config.yaml
num_hidden_layers: 13
hidden_size: 256
num_attention_heads: 8
num_key_value_heads: 8
head_dim: 64
intermediate_size: 832
vocab_size: 2048
hidden_act: "swiglu"
norm: "rmsnorm"
norm_place: "pre"
norm_eps: 1e-05
positions: "rope"
rope_theta: 10000.0
rope_fraction: 1.0
qk_norm: false
attn_scale: 0.125
bias: "none"
tie_word_embeddings: false
parallel_block: false
init: "uniform"
init_std_qkv: 0.0435
init_std_o: 0.0
init_std_up: 0.0435
init_std_down: 0.0
optimizer: "soap_variant"
learning_rate: 0.0115
beta1: 0.95
beta2: 0.98
weight_decay: 0.055
lr_head: 0.00359
max_grad_norm: 1.0
warmup_steps: 200
schedule: "wsd"
decay_fraction: 1.0
decay_shape: "linear"
final_lr_fraction: 0.1
batch_tokens: 262144
max_seq_len: 256
doc_mask: false
train_tokens: 547900000
max_steps: 2091
dataset: "wikipedia_en"
Each number is 128 + 32 x the weight over its row's rms, rounded and kept within 0 to 255. Layers, rows and columns count from 0. Numbers have three digits each. The size before them is the row's rms in percent of the matrix's.

# layer 10 MLP gate, 832x256, rms 0.178, rows 411-447, columns 0-127
096:152094105121116097133120108104138091181099163089177094162159152139097091128104139053106126179109141138067105177141067088145098103112163125119130190188097133099109093083165026180132217112123132114129127110134130113147081122116171171166080116104158141115125080102096113137178177127106073090156161140083123103155140180123121112130074158211145141131117161123134184168166129172138126171102
101:137149126108103092141133093138089123128107129135110124142135122058105164094177161159134089113110135159077183127137081093180175124090105174149170064071154125124190161136164135069110080182157153061124094122149198137158154111154169104100159065139108200116137185164102090112109099145095128123097141110143154096172112160144120097152096170124095152099145161125131130142126144149103093159152
095:199099134154154158168119113086131142117159147108108121154150090133155130164106088138152147086113130168109154130094149071116127136102161173137101129133151098115143148113133084112136168142166225087185131128137113116157090145132105094103139169115093073150116064150149098112122159139149119122133124077113107121128074203092087098064101129186127111114151176168255086149165127048103117137175
096:096153155187131076095172073108168132112105145118183121164120079126070161184126158134102126076117112116105204082141149115188114192153107138130113156122137177161158110164129168097112143121143184098202093150219072162155148116125104119122093098164133152103106068116087131132154165070133112122100114145079099142123108140077211134113110182128067137178127092200110140140118130098128160118159
098:101138173119155092106146111086164105094087064113137111091161129081125089169048196089097155159173112175184128149055165148144132151094099081146143167134138159087087159088122166117053086106130107124152120146084112184133138153136125159112126148130085110133120114173111105119141075098100099125082127085087165096129114185166166139107198122130153144093139127137120093137069158110132144205075
109:114061158132086152101153149117115137168155194181131142105124133056122127199142116108162112074136178165160152169123116098105178090144162111123077145133181103096130127116154124140124131130106163138114169162136095112109118132097101139112121131172109069140112072136085105128091068153103203154183151144186204062131142063116126132043115131086157144111117109124161075165063126161153147145106
101:111116126122091093117115084061126135119131111053069138154087088107104120108087116176093095140117140138148168145113149149157096144118111086167179165153103118121091161089156151153113135180141138109163117046159175152137134093118153104112120111170166125114064158115133120128134162161176156169141130077130150117120054132145101105102156126214131096112156144101143136180122118141154162096135
098:087145154108136099089219176146153110131079109188080155106087178135107142180132095105123139082129149113151158134150121131095173151138094118137142072147152182179164141107101063169195095131099147112140117135097129122147130153114128074104142079157122112168101135093107098180135128089066145135096121134129150133120160128143137182167178124108095123124162113116134110161133147198086140079157
097:089131158158165113062149142095159082153130206124150112094090131087129156075164077161138125146209155134172103143124172096107107114140141147194143176136146093149175130159136122153089133187086099090149088069162145079134153156220162089157065127086163085094189117108182163080097115102156103148110180103099160135108107153073095105131205079143135152102105125127144144071101109144083141131123
105:146105132183100111120137086068138151084121127130136147157105146202115096146134042150101092171155211122132125092163127152141132122130138159111062098157120155120091108111143110124121167098094115133146102078121121080106096132108107145188103100176148108095150073120088118165157128152162136145129126123134099123126057207121116110146179127082166159073132116124092135104120149167180182167130
102:118099079127124158135142106172122068118154139184084146187088082171150123049111161117146106122155138125147171087122143164106062161148152148157180125117117130146101165132100174171109051174187129085113141127134190072142167098140101112152129153163122133102125108100116139125111093103197085088080076103178115177157108125135093119070118157149183115189096142148103123164083117239119093128119
099:095116096138160074219138090105106072209193096155115120135123127115140103115071114137167116078148069110147095099244101135150130125165138122162152094110141166086113133104153123137118102136185144176098173136137133153102088117118170132096134146130117156070132130167160083151128092147087175176137133125146122126162155138136094102148111187165151116095156137116200138066140126149147101129140
106:149089105106108159078133130126115087116135100104177080141129068136128071098168124157158165091111097128188175184222139143152141100130144114103100117117139143080086111119095191138068083133135138141102080189088166115148202143112085096059118110123120078098100178105119134061161150071134147147155145124120151083160104115096125121142167089219125118153130154114136123176186101173100163072151
101:087130109153109147173079145099125178186104120089149116128111179139119082141111128111130050117147124170126071152135115193093125153190131201189131181161128149118083105176146160134138118124118085135167126093166087119125131135120138100102100154168154109120103149121173107168170166128147197125093187126106101124150204129135072147140140092115106114136171118135151074141083149133123108122155
099:138135110095121113150150167156077160163136122113119126109170104159140093105182097154126099150096144163119175179163104142134158127125187145134160112148159142109132176120175171146123190086134151103108107126113220058108108122169133056197140128087124177131105104130157163156143146152104080156092115110121092142122088137103142169113125163167153125085074128096085155084066120125158172125149
099:128137106117093109113109099055152119103084113139097094123137130126072154088121111166162108137131120131114147152139156116139131120154148145089128108122123132183148153162152209170063093145112128107119103137130146144150142082159168106121148107155140180134149127117158141129178083069068206109190061113177111152132088169146072158115168136082064133191162123122158105155182123071129148122068
098:150107147102114119130107148134102167080136122132140135166143084127211143123129132082193130154137172120156070164136115126100072181118092087130161155141142133103169107152086102167157141191141101158143074160140171143150090099146153125104154172097091112102117106176088174040085144094131176186154124163176117102131128168118147079119180132092054157086153167067126144075183155166126135167155
103:150143162139073160085156108154077146139092114099143124173109085134170101133126158140144160136148167120132114116181087163095123108153209098089162085113154135091122126092096164083039060155127110149134094117127133064142127145099090135142113178143142180141145090099150157161151125093138095095110102080093102094118129152131151092122061114145089101143180143087172152091136077178120172115168
100:157182115153093099118127128055101205135142088178131151163190055118126139100172150110107146159125142157128141115124137107106110083126187124187102094148097148085162053082175111095113100067089149174126157124122189136115175107115108141081135143173131129136101132117107131139090116156144148099162148098167135124070188095081117206113138116136136186111135108122158125092145089113084111161198
101:137128146123120101071192100118113127160115192100108105098128159124110221116070097097149065080079100062118098116160124166127145123104151133111156128145144084101148164142114178095108150114091206137152099137088098147136154125185084096161115099133101134155141119206088142097086148142124123108128132153095095072119170167107117114177095175111125133152132082106193099155160124214116099088115
105:110128161215119112103091116116124123076091092118105120130078085118094091142133136202077118139139119136080104130111104143137145138167128141115138188146124095191108123176138127115113160077130127126097112169121129092135192137119150112099115057140101092177151138113078149119038099134080135133192153136068144152174197125086100061178129076152120135131124091161088048138141177149113154095096
104:086072174132131095074153136121142117180158108168087157118122123104130141148145124107145168109097111174153145128161214098147184144118089101147155127141121175103113073161055159115130178101091163170127122129131139081145168085102165132031114130105094128089113128158135138109177143159105176176093086164124169086100134115123113105172091152130167133050147117117125142147106196040125096065140
118:137145166174081142140127143139142115163067143108132163183128129122154085059177124183152120118096173089130159146120144117144105097146090149124162116139132121068128139140136082163091127096162103144124175128123118082095129159090131120128115080087125150167078121114136113151144140112133170137168096133112169108191122106124147166112157138138128103180132128174089072114174133175157198141111
096:116207097112157148103108127159235101148171196171106110144134090126037162111162154153099113111118162120130140099080176130152129116130157168110155071100118147122111117089122083153152093212104151136135147137131157178158143144110145166205077171101112139136158169143162124063134136114117123115137135141084109156150090125115146173128138142152151100150092110108134143160133096151094135090192
098:179152129105135141046112133165124184088124152151167125095106129156162119086135213145152149126130123134184176076142119090158166156121183165123141114179136158113162155152145131113113080178114144112130105130132101119150138125128076136150170095155198103140109106148114102146148073124113136156156171105164196132136159124136134102148077075124155129146081138104144131074146202180175147094107
096:125121118088122099127090096126119045150207134189208108086134104146174085134113146157107134117133070148165148126060169120102129116100147202162119124134126126095134163130085148085106140129167103093053087094088070153182145122097118128136117087141103123188164094147053145141116148111118100119167152129171135120147122101140111082152172102141158062122120132142095108180164157139084108154079
099:115159148136049161096139119126152117150153107143125115100138152129099091130075131160095163129097101151131127098116128074120121150155214141084159113078114063098155139133124147123129091143117127111151110161095127161125135073073116178053174081053149181117115102176180180112159205136161185168085097116155132122116209110152099093103160146108108120136135092135160091106112094159130140095092
097:070171125148147150090095154122110162138156203118148163130153165140106163115131121123136115124137082120147147181054084159095169130138120109131193135122140144125126170107123094087122079129136105163180105117117184096089088145158161123134136175139130122128091178090154168163111184157134141088164121166185093126161101142151163166137163132139128091172097169114082132138134165153149142115142
095:092110071110112093103082141094146138113112154159113171110154154117113141141091158141147118169181121132092135143121087104135127133106147044108163146119156162110122155138159060085155134081126136169127133114119129125138182106096102128148150094117176145131168100070141110068093164108171110118105148145178188120162127132131096118101088191139145137055170123123209147117174131086173113125095
095:113139150135084175140133148123088170132126130178123074144153165111159177117166142150157120106174095016106117144132194133124130133141147100107122146107117136153101133045137137102074168138154103087163081161177142131107093135107119163136146071126103137123143141134071168111116138182120124085114128092161149093117096231151187144125148154147085150092134119143136137085212110141086143080082
093:129152167128133108157141148160117136150137138179152105068100144102147126129091117128149118082091208167193084148128139108130102144142123113149128082154151081110118121117167133078081068122114095156137148099127142141132161085126110169173123147088152141148167121119166129103138136112178149181127215135145153112137136093149135091067086135245123130149145104105097147108147097165120150212164
099:083098122112108124134070139164152131136178066158107143150091129168106153120169163162140104117138119129118132120133100091103123186115075100178181114130147125164192167093145150134161126158085108064137185094149167129102156084204145099125106069148102118149118137092144159076150070090155088170155095179124170160120103157163103142178138126178141110112155133137177105110139077119138127146114
092:117135173094118138141091070128123108154173099103173150112067094124092153159098111138141096139118138121122191136231164153107166084113122188076138169143098156111100101123086096149119114118170175159134178175075102201079149089116137125114112139097143067118179068096129066195095139080117154166129102133125076156130162182124128147129166115127116185118164139128174118182148160116153112133134
106:113116171131145084137114177064190188154067174158124170067142131154058143160104156125191155099178134146189133175070102073167135113119133148134112136107121047096061209088121120146157126110172107097156144140110076129136190134131099206103174101107139135182172131142143079088081124177171162123135113083142102148130129175110096050166117094160143162104123117200162090065144158106191110164087
098:101098133183109138144082111126084161158120103097143137169114112144133014108141161166094106128129120148095097158086105118180104132136143139085160137126099200132074132181095127173144163091111172088118168142131129172122119087126087114182108169135116119145108109093125106113123123083155133094099086137121106134247116128117145133071130110135102153166144073127083088090098126054106111169111
099:172108152061100111127146137149165126132138137161151124135118098167110083180174148131096101128157152113101116145102114124149113080171152123110089060090119094174074116143048133134098153099087135137174187164131152162107180072108096042179116168132136088123140123136113136159130177167130099182120155146127050216188154121101141160135079123137148114092136135108119059152115078092145157149120
094:110089148147113100167141069169101153097133095097090145159144089144159087126124114149085138111198130138123118125213108101134129069089138098143121138151089106084130112194128139128111100164123097094089123108142108086153134109098116111086149147028151129138168193114150201136125145129137173143076141108155141055113127152138122095133175142115097100189175103066131133108140113139107142140131
# layer 10 MLP up, 832x256, rms 0.187, rows 411-446, columns 0-127
095:170097162163086126134153138156097071166128148149208161151118173105083169126149179025100191135123147126072089190098115125126105154156135113134127171129130135145182085031153093101156120085125121097146166136138117113088129096084111112100167139124128207146122121105143100155138113098089174130135134154086133119087155086157158107100073071133146153148150073136144117146130109081120129190145
103:124128144115102181087133175125173132115143092170124085074147179113120148102155133156060156123116113114090137128079125124129099089075113128109137156083132148163150085147209099181128082099079163120131089150169136086191133123116184099085199095124092155156150162163132138100141085085107171118093110121106145100079076085128112134087118113096094080131084104099108121106191089094092113173173
099:110119146141079113114174091166105148128126153098127142113194163157134113128117135172178169124115147142175202070124135143090105099140066170154107106102117136117142153100183139130092052130163127184095148154150149126143159103114150117088121083140076086114075077104128124150107115120130096106179120185107117184149112148196126148079152130103119088159092143103174055166137170176124158111103
101:105157138105082119083172106165136168109136165111097137138164167101061119168077153156076140138133173048117130126069172106095162092140144146140094154064167139119145133176144053091198086094176139158161129151152162139117060152114123129140155107125093159127115145112157070107197140176154155183120075093129124130075075060095132125074160179151091132100130157180101203149121117166166103121096
099:111188104162128147123114082185108048139115082125190119144078151083078165167085123200185125151045157143083118110094208173143144115141086157151131118129135126177142129087098205142143148096103096100141137094153108160155072135120101148170125138115175115135105066137148139108123113138128122114108176143109104145095158161117124107163192156124145094102129136103161122127130116158128171106081
102:174143094068122150111101123109109157191164165128119151123163103135125182108149110175153156114110057118165103117139145110071111130111167168106103077122156123132056173119181134091115133122111167107155089094153183122108163102157154090110144139096113114130110147144111150093137159173166123128163134157135112102121062180121181154109165164201159128151125148105142110103167122180126133165138
102:132134098130122158082160088075145077174175109194082118159102087130160083106095094120139119121101121100152148116164118090131061164150175112125135147182095127141103075142145145110140097132127209158116191126094157119079103140097110138126139149144166083138124083140126124137112146053161162124104117094119130148168194162108158151064138080128112072150125159121109130079118120188136149106061
096:107118126133160137180089124066162144148108150096192195140149074098095129106177129117155086138067141083117092107154134135152094131072166088133130153118159141106104140116162138142105119091143118115159144097132179120127111123110067134119165158093092049146097104153193117146140181089117073147125140137215137160163134120115127209092167060087142088111100160099162106159134112133128127111149
098:062180068176109095180057116115147106193164143140094120146085161152153102053106081182117148127160164107142101158129170138076062152160123134062160150127170128105067159132152112128085154125063119098151107116152141151133117115163134106160090109142108101151172136170196098131119138141150137131124060130077167160160175144099156118167156119130186156131144193098053075131100116135113119158190
101:155121128073138131121066141135166123089113097135097190115106061115097093090094089097167087116074133104098129127141091175119064105165174074087088169084157122161153067123155153125130081152141055154103224114093127128143143100124154146147098080191119142108110134126153116110154169108131155157132120151148080141150180136150183070163149125154098131216109171132143064142132112154154138157118
099:051187148203131116154092100150129166108169098115098144195114139094117130170143116116089123160101144177150094157111057062171136159142088067133172106124128086168121091171186100073115198132110192142086125121151179078119124058182103137103080139115102126136109113134140057169142192127135155082125125107170132104173110102190175169097111149128131175156120207094132134170131142099176150179137
096:143107118155076141138111127155150138091146175089193143159077110186148139167202164131113153125135094146110098118143123148136107145125172085083191130109134112136145143183112124106154095116063127154202117152112118130135133107077121116057119175140160116101080141161123142159129126101173102079147075116095095093103138147135165162118123151115138125162142118056144156164148092101078168141175
102:142144075110144195173086082111111119097108102057140182121125117080104101092134073120116124165133109136159121108162055070097141130157059168171156121167172192129174157128120135199168178128138112110094145102134130100071176147064063125105109111052067071097147167126134151154066093162124166152128159156150133149112115161089116117155153086137165181144101164084140102146140163172114172128164
096:138163081110128143111167076145173086119167171068188147172161106089066164123125119147179150089135090115090127084142126134098095088105083106129136116076123061131120120131079121165145111119170144149053134155072134114112127107148154092168146086117094093106131068125145110129160134151094088109131207096082074141117111170152120184152107138118141123177108115154156145138111108085173179166124
103:115121114081093134140097100109098140202164171055159166067144109127124158140101125111108129131108156061118174180066115094094103132099098113139103160153102126091087139086129128141085072147119127117128179122110113146127133134105172132078138102178110151157136083113132154149145097142202133110137128108072066120157157169153189082097130180110121159062148142119175093112131149146131120078172
095:114187120155154191110096148195147135156120101194127100173160141151149119136114173076102070122183155115119082118094165088102139153160100115093185157106093098144100126093073130171118156097167142096105124073142118142083116108116106104126141157091081115109120187129171143147134184142136101147089180169112101149102123159106125156080153124142157099097121113127131187142142151125106122102137
097:144102129096127109124130173115169149079122121094123129091175126049181083173133172177148168152114173156139132099144137102037143135146142145098196122103162106103167157097127091083146098051136152175144125150157151139126158110124139157139120112150181132113114113148114142160080090126126072185098112156180149079146132105139070086088132135133163122097160167167122094089107153113141179088123
095:148118126164103136142185138086147135107112131125134070150120092130191183087140170123144161064153110053135174136111133141126090131102148168115201147139115137118068126089228101119182101095169090189180139108175136159149141141099126112138077130158152186132105112098186118158174081113112126158117152077070112122198159146128116126153122173126140152094122084142122166126078190150160159128132
098:100111080180172119141085128131081152149164102169191101114064109105142109131068131061113150109159120078091135147165063120134139155117104088035129117142182145095158122117086113177164153125137120093128123135089137149128134156096144100096114096167088100135123121094131103160091138121134123126108168164176107201147189064116116147069134071122125150160082149177154162197139116126155146126161
099:110102187131115105131140077163160144137143103063157153137166194116122160164060125153138073113089117090117096135100189087108134110136138130166119087190135122099117166138171174128141154131074140159136123111114062113121160076149119113123159112130088161131142132102103087113111167078122125058106135135103177074092118163075108094113138131145112101137115074085145161177186100186114136079094
102:130113153098091170130150121125088115101100154141162148129133131153150133092112172121109122134144080102149167079174099166175163152144087082065140116092103188115125109117139087064102121167184078155135095134131086102087120148156118167137157137154102130121105136143147136132172160144183121144118090104098131093093103150106096114136124167144122067108120174172120094107122144174122074134157
098:099127093099127117129143162142115167122161128160119125066138152089143129127172112131094145149150098095086068095064177108161086158112109119161136126141157136132118132103151182206137124114137137179150106165114164092189138108149112156098128112137148186090186129080125158179094130152114154137126165181085102170147154168097128138169134112145112031105138107195154166115112095124138140092137
109:107194084134146128108166111140098092177099121144110124139118112143169184141115103122105161090115084220110117126085130157144140154092146141076130131128239133127148153140108160093124141081087163134126113106155086149148151143156112134124068172186111139171099153106118144153114133153151143103106165122202181102113131138097176123106112141162128100125130140184105095145115131135109077083169
101:096093178083178155078180164171125168106155125126113112159056147117101111104153138119176131156155177201199087118103140152150150080105122047096121104157117138088147175082133141083140145027118111142095129130139143140104146167090150117131162119160159170106124120135078145116144098115109148113044110102102050168110094129128158149102182134137100117114110163131180122113139170201163129119157
096:165136087078101163118161127121167109092104107115150174128112109132131190163125110133130190150095155105154190112123091088174151117156134139130114152189165152086139090138150120076100116130140134112124110179116132141195116187131104151129187144175134193103084177156129175192216085129085158126118138121123140091139148151080141145156147114154155072098149154149111134090074128153126137119151
095:220039096118123089126099175163097136094104137135113089121136090095133133175105140161117165137169121142141135146154167179081126164153132096084138144094177137091145134097151136138106175126101125160201117111064136087120146160114113129133125171148102141083156099162214122132118149168154110115143144116121117092111119167135107092077207104124090144109146136169087074145134160070145092156140
103:160110174190175077133143146153107155131115103130114134113150067109098090103159097125096156128095100157156118112086155131164126156131119122137098145141153067077114147090169133093143099091151169126146123127202146154154099131165061153134144070171104118184135158176138148110154174150106133209155127157137128147111069096149142163117151090136103144118126117183130073145138073219127121105053
098:150160098122149086125193175104102139155166135132098117115150111120100163161144158142176127089111127171181123116157117175074163082160130116083132121065106077116145124123128110104156066109194172105098137128094106090153116159102173071130072180132113062052142140094143116162137119100100139155129087092090090150139096144106131111118177147128121146107111126028087144144098122112218133142106
094:190147103135124167117124130119180109108140121159126146138094140128084137157089081198142125120111165132095092157082140128176124123139148086152187090130058114075116162140071095175108111141073129105166108096129146138113115122119135119134076158140146089123138087116137102095065173133110160118094103144172170154122095142136143146121108143148223055102167203165132163102141075057145085153110
098:191137115145076125092123148170136123133145173179109184088134164091169150148086168107142145165123110141198122169116093126116155184161090128094078138096134110137171161188097115130109131120156183125124133091106116160139105121120144117161139124198183135150123128084137133159119086098190141077205129146088145154109110163120135093134119150084108123143120115104131074073123128161140119222162
101:113136128060149150110079109128183146142165140098142111137077090097099098126105075125143125082172169085144159085158125127146106116072198074155115139138139133103088130110129091136140150106177144091125095107140112147133113131116131097152150088099149107127132151128084101179121095125168173187082113144150160086153054127159152174191115115059134166145135158155121093142090048157129130116097
095:140178133108089102084132129138139169102109065138082144113110114125105108090141208090113158059127114109123160033151072126107145165115106103144124081096149082171127137097109130087155098095132123082185127128111101202079158108163170104101077158172075172085174131065143132153111103083135090143111138148103171146120138155123200138144134113163122130160193160151130117128171157100162173101117
089:144099142192115136101142066125127102139056144098154121090166099129123162061064090085146172134073114072117127168162118107136158144148122142145073126091176142091093137083147132197134098145098130123134130095125123104139105165154133105086135114153085144134071151160101081144095090199142138102130125121147165196068120097075139075123150085072124112083096111172111090085136071124133059131141
106:119135102101142149087094102114099142096146156110099130124129075121169154092144081149099134135131160106157181117086125158100134182161093138097155171130157159140099135086115077135179119116109077124138076175125118043085113149116092011157062114146225123178132102079127164168174107099097092118084052167115151113140116095147155122138109189142117098139075149170097113167185178140122102114158
092:121130079128132112128092049107122053134059116091119121159154157057126170101070143127124094113129151137131083111173102140144112199140189079091114147129160127177137113132165100152108118103096129135112148116127150142173165095118147113124182145121138121154168127077115103118135066075124155172138145099079144141190130086164159112141139133137145115116129052068128095159177170101134103196150
105:133122088120099124111197109189147142088117114140156112184106126146145149141147056092113131129154143176124175143085132087155167202119127135100072122111136121157116138119091147109174087107127097133103122132144131087156093159097111112103115147146209080172154129111075130102113151148124146114132153071134130174121108068155151129144119094169133109153160061133090114182157101112139112116121
# layer 10 MLP down (transposed), 832x256, rms 0.178, rows 411-446, columns 0-127
095:097128166150133142118077068137125122037113173082138162126156149127169135127139185156148144106108117131121142090103107135112117062082115102145104140118098116152150143119074125163125200147145058108143136110070136119142164118137183128142073143116147165087116104101188123122155125136072080160096149123095125084169152134118142132132127091138091119176160120070170167128109187038125157152119
098:134098112132141147109133149123117135144111092130146158126125121133101080121144156196145098109145118120100136120084096101106156148138171091135138102122147098136134105150113162143155178098146095101163184179111160082089135077118099124169154156149106177086108072117149152142155188153095124119118141098065123072152145102096051078190020079115173099087130177121114074090076125151104092092063
101:138112135140116156098159135106105147104108175104168192124089142129146134087107158130134141105143150083156147106097157136114092137073134134130122116123104163189079132098153140149115182120111134125138107101158108135146077073157182062130182128103068134137141084105123064090129124081082105125146161156140087104135141201199109100110121164104134116151085205125121086185107122059111111105095
096:118093128117081110067141137100127137159155091106178168155174164144194137103161112157089056136185186155182171151217111118134136110130135067160073099118196110104187087158170186132130155152094114150182113113190101062139110099153112070196189139130113161199119202080113146105164091163191107156130133103111106144099147101125160096149154143082213140153145116145177136165168144142121162165111
100:132136196096151103172165133125145152156145144176201108108133140121148131176106122073116089159174119188143110140189146144183145123144154118144155069163158160189054119109216191127107145115155104119167102178091077138100147154191110133091100127127062117097135151105135169132168120147125144136129140140103145162132075105100103113127152114168096143176099086167105109109193150060135125116098
102:137125182125106150118104129093105132125102122138130072126121143097136099143189133142173130142146117136125113175043162153140155128157134164167104143159116117130144129146168136169170118109101168135170089111113086090087135198091132103134111103133140148123078132155141154114031166127203146119139143057111119190155105107142100174125124176150072098152100099135147104148093110124172136055062
099:149156069126153125103114173162133153111140137114150142137160112131114148138152143154188162145143103092063141079135133087118089125150093122117138049153166125106143101098094180075204088122117081097157197184150153114137116177147117129120107140124131070138138194073065088090080117175116125089136114095110115108109165138141133054104139144129142116104114118151102171184116177083093102192136
099:174094167135107133176140080124160127090085140138105179190165118090105156132146093091174202140160101167094116237138173122095114132119121139118121172129121166122144105043132103091159107074116123081135138154124130113049144109147095167175123100148079079155083119145110114101158149151118146198106122169062126167141121096154126112172108128140169049091116146191101130075095139138081197081137
098:102138130091161105051181156087139138106149149105119114082134142126164097146132116120183115116168121145139153134123095133122173139147142117102112166114098101144154172202110091123101099045119097164064114184168154153142116089104127080151167107093098112172124171122087213110162166167099066131142132075153111113137178146160083124182137147096067165150142145140149093130207138137071122070067
099:125104103080137149132087199163098123183101087113110139107108059137120171115111108168140175125113191130117127148225089100173073147113166146147097078124124152122090120153120099094160138108118163130185128218121161155115196117185059124096169168172089100104191117043168137160157106166130129130168115125098120092132133104123121132134130088120143089150126153149120112111164161088125106152096
105:143111139073149178128145133128161063144108108171107091106176089063119151074121090147188135121139132152043132129177193202156099145168141158107101137127131122080106126135101124142150116161134131138139116094107114134220100113074164165102159164142144181112084139064073172124099109109158099136127156134095098139142131151124098075152107106103148130144086113092149150096153059086125163124121
094:146145159143160093071109134187156096117099167195120086123105183133110131101132125171155151146106114097153166100142143139116174143130137102122068157149192156178143146108123187167148109101136096213127136139092114042144098197137180134114167103153104148157118143168113155137119160197106156098108128099067114149112086149123152114111121111145111094141133132128118125128145107139139073149102
096:156172112138103184096132160092171110138140131162106134093210195137140122093171156130140096157097115167145159065157116092153113138096140143102112175154121153123149073072083139089108083137143117155184114124137143169074093113101120154121171075199134130099083118110115150154089159099101176172174133176117155145089086144183170115149112153109080203048117092129155167125150052194146112168131
101:126102085137127118168126140132133054050084094081125109159179162038117189140081113145173177202183131106102069121097126095193109109132106152109105093097173121169114126125142128124176141110130157084162160124145080161179111120086149067158075107162122072122103132100165127140187102188120119143141125174130156199124140114058132125106119134180045148121131120105143102175110124105137183121171
099:132115152143169145150138145164091114075137095124099129123136099173128124102193113131096124159120121151114144116045172126163069124110151162134184158124160123122100103111120073152181114066121139141198126104077155103187119174114114112135087130080149150117111103141086163140121095104098079149156089171115146118114086113168147191153130131188148141088079125113184179088150143193069117114130
095:136129120118201204160165158060134138148116099117110141113119174139132168141079135109130169098065152142122125187066145136144136138151117137117118086136086120175139175135159151163059138144072142096118136140150125089110144118140098150152200176087101129115095133167116131185164129083155140153150100125060099140151099091178074164120129174108144161160113143122171101124123125255127115071150
101:117122142114132053134114168186089087140107135124154104108113157190165131132115096097104083183122107120092123139026182129140111115107131176162153107151126121121145104119120111148163141119134134174135180183064097174110151111162134136060164174144150138071170137107096122051101141107165162141096126183110106132150155178141167157123102083130114120110105137128118126174055117133066154165137
097:163123118159101116132081158165106093179094087167165154140128187095155148150116135123142132071132172174060135126037115073144117172093100107171105139115162122183174147134099134108068079163116108147118123130121110054132092106097145094169126105131082110144147058099108095186205086140130097116085146117104146101129090098137155166123132123124137151189105089215137106143084135140114130106146
101:149118177177088136122136137055108127147136147121122101140132109144070206164151117127154105188098156121052157153133154147137142088162113132131112100140082188083169127076113174133122119124123164150118129158099123152136106141097081103160126168141152076166173099094131059078056096081142101115086133134142158114165150124108126130107165115129140144129167153132116125177207113255138125116133
095:130131137112119140148118138109120125127114113166135134175102110156130092160163098184134168144101123128091149134218088089139165104112131097147078146144074109123090137147099121214156130132176099090073157127142124161093141107074109154106129159162142147132168165122167134144111089110168070154100110151123097149155117127154146110119063097158201095136176150171065177091110133210126131104216
101:111094146111137132129104119086095094097128099098102119107127148098150060098135141127119100144126061101119134073142134130116151106154103081187134116138213122141157131084109095136108070195123139120114151171070096174081157167115170101156142128141128146071103141186127107159086145131164108104114121111146084120119171117102164132214145106178161113145139127148169109136168079180166115149153
106:143135169125124165077111143111105086143151150105132120152185075099133117130171121113179160155142154115136176075148116155196169137150126158117086110111116073142090175141161124167173196161144115146179158084087099099128108166129154201121113129050130150089116132152133126131122103112146127121117157130117114132104134101142144144085054116093114104132159086115117175121126059152115122140126
091:110112155151189130104099154146133128122083154161102148126110094156180182168111132117136160118148162086126141173141140106148122155132124079126162124091107170132186097181078168099156142111130140151118113082150114107127150154152108123144052169159126080148081141113153125089093149182103139155079167097107195098110138083103177121148106116150122127155113085091156130174113139185138177156123
104:157129101078105126035092115115123112171155167128088069122121177107149118182213111100159094130073187107158142171157125111109077153091151062095136101066113139146106124148097133100097136183113093143114119125090139159184103098142072196129145159104090121096079112129122206130078074184178139125117174124094095112122105126065124124122165156102161059157140124160164155081168145159134139183170
092:098138068122181096084074138132156131140111086171166157141114123133132114148148154118131101096111160112157127117125090117101138152105118145079166040110136100098104128202122114142136160129154138072206128102159134081119053052135141169137078149129177137161108135156089128152150119106144123119147149131101152168136110121140157161173139154140121115119181117150107125117127109162142168101111
092:153104109118155055149189145126093151145166138105102149157103152178077144118090126171081145115156106129152158118129079090099099078114082142123153068118182133149154155132137119164120115200163136095126102161166074153153174099114087108104091147149126160095080100088152133120119125094138145121129073104129105089129155141090074116066172113085115095166088158109107103182173154097115147129042
104:153134105143152147116147146140121138070166133169118177150135159088124134144157178121152078123123165132068142133113137171129137172162087138149173130124142118134180198033113137137099102090164117133105087130106078153107150110123129126176144126125116125122133130168087186147080163143167140147102112149059168131150110092149104087167164164126076127181116111133120153071130147104129106157070
103:126122095128117122138106162157176114096157113131103111109142159104143175162127114155140108124101101072162107150201139119217106140107119147142114216131108150181043137173207111159112106125121132174138083122133169098124082146122105127141134113127152170178115135178139133090113132135096145131097148151150101156141090183201150164095199064147088130131116088181232111118089130145088181160121
096:119160137139146089151148130159068166134115118140087081203158095121174100090152068108143117108088122161123179084161196187101130120115085111111083145177155145127085117071138146173139134181101153181125159134113128115125121120202096109145084109107133118162085113120119132137116132076136130162094111152091178133149133171111158143060134118157101087139098099111088115140114154023152100090155
097:065173141130110130093118094126137081110171097129177242091088130107130169082162108137097122104156203160129097138142086180105091010111173163121125106112176082078071109172072093126145069174113081110163137090104144067134144081152092104128161111098153129124164144166138125117145100087177130121150177140171117127121161120160111100054106146143130139100142154111091101138113121161134157176127
098:126078142134105153133162134165058117147149145125166116084134168151158108121152084121097131149148154154092132091037146151134144101154090144156145123104129126163118162186129116083197114113075148147145058152143144158116132088130110171130120154125186143089167170196125160134140151141166101096180085138134061164146109171112128126140072120177101176149135138125097153127103127142129162163179
098:130084090121124109115121116129144164150095126122132088089144164183148105155119138155130084167150138111130180160059147112130181130129159123107109111149150155136076146175128079166131157127128173106151137116143104126173122155165125159129084115090119127131064162089124076109126136124130186168117095136127097184142088145066142211172135156100120206116104093093138108138133130032163150158078
100:120109084129114106144113075170117169104098112132092117147099127069144105166120181203146131094153138118100165103219123085171156054139097125141127104139102121109098199107139116142110104174139143125079119152114144111124137161096082130150134136070111147156168120191166184098086151136151199130116127088066132116124187110137130164140187174125144096149139170088133139104130155247103145145062
105:139190149172126122158123091149111190125147159086136133117112155104149083138115086092098152079112143059138167092125102151092116094119161161125106133098121102138125187095050048107162154107127082160078089109149129148114111184134086144107148132118154156106046151190171140179149106131134163117155101054152084067135145169168088124086142107145118191074156162118114137116120132198098103126133
096:148102171142167113034127181142078166136136083137092118122145123091112202181153156088104097176053180112157121130080134138134103110145102167147142140143136194192106140174102099165083121075155172195131144054187153134141129132118190196117123241135113095141134131125131126146125133142107145152145160167114143162079118159116096199116117114066122132192129057168115135101115093061121139147108
100:079166128174111096152148100057113114104180131145149107111125108149123066117120103140090144132155151133154117149157130122182090137159104128144115117127124142124064135118075113174120093100080098139178176218136113106117118125145135072154159164082147115188082133114136101108168173157090140114129123159110082144120125069167139116117068133125161123124159113121116084111139157119191085165101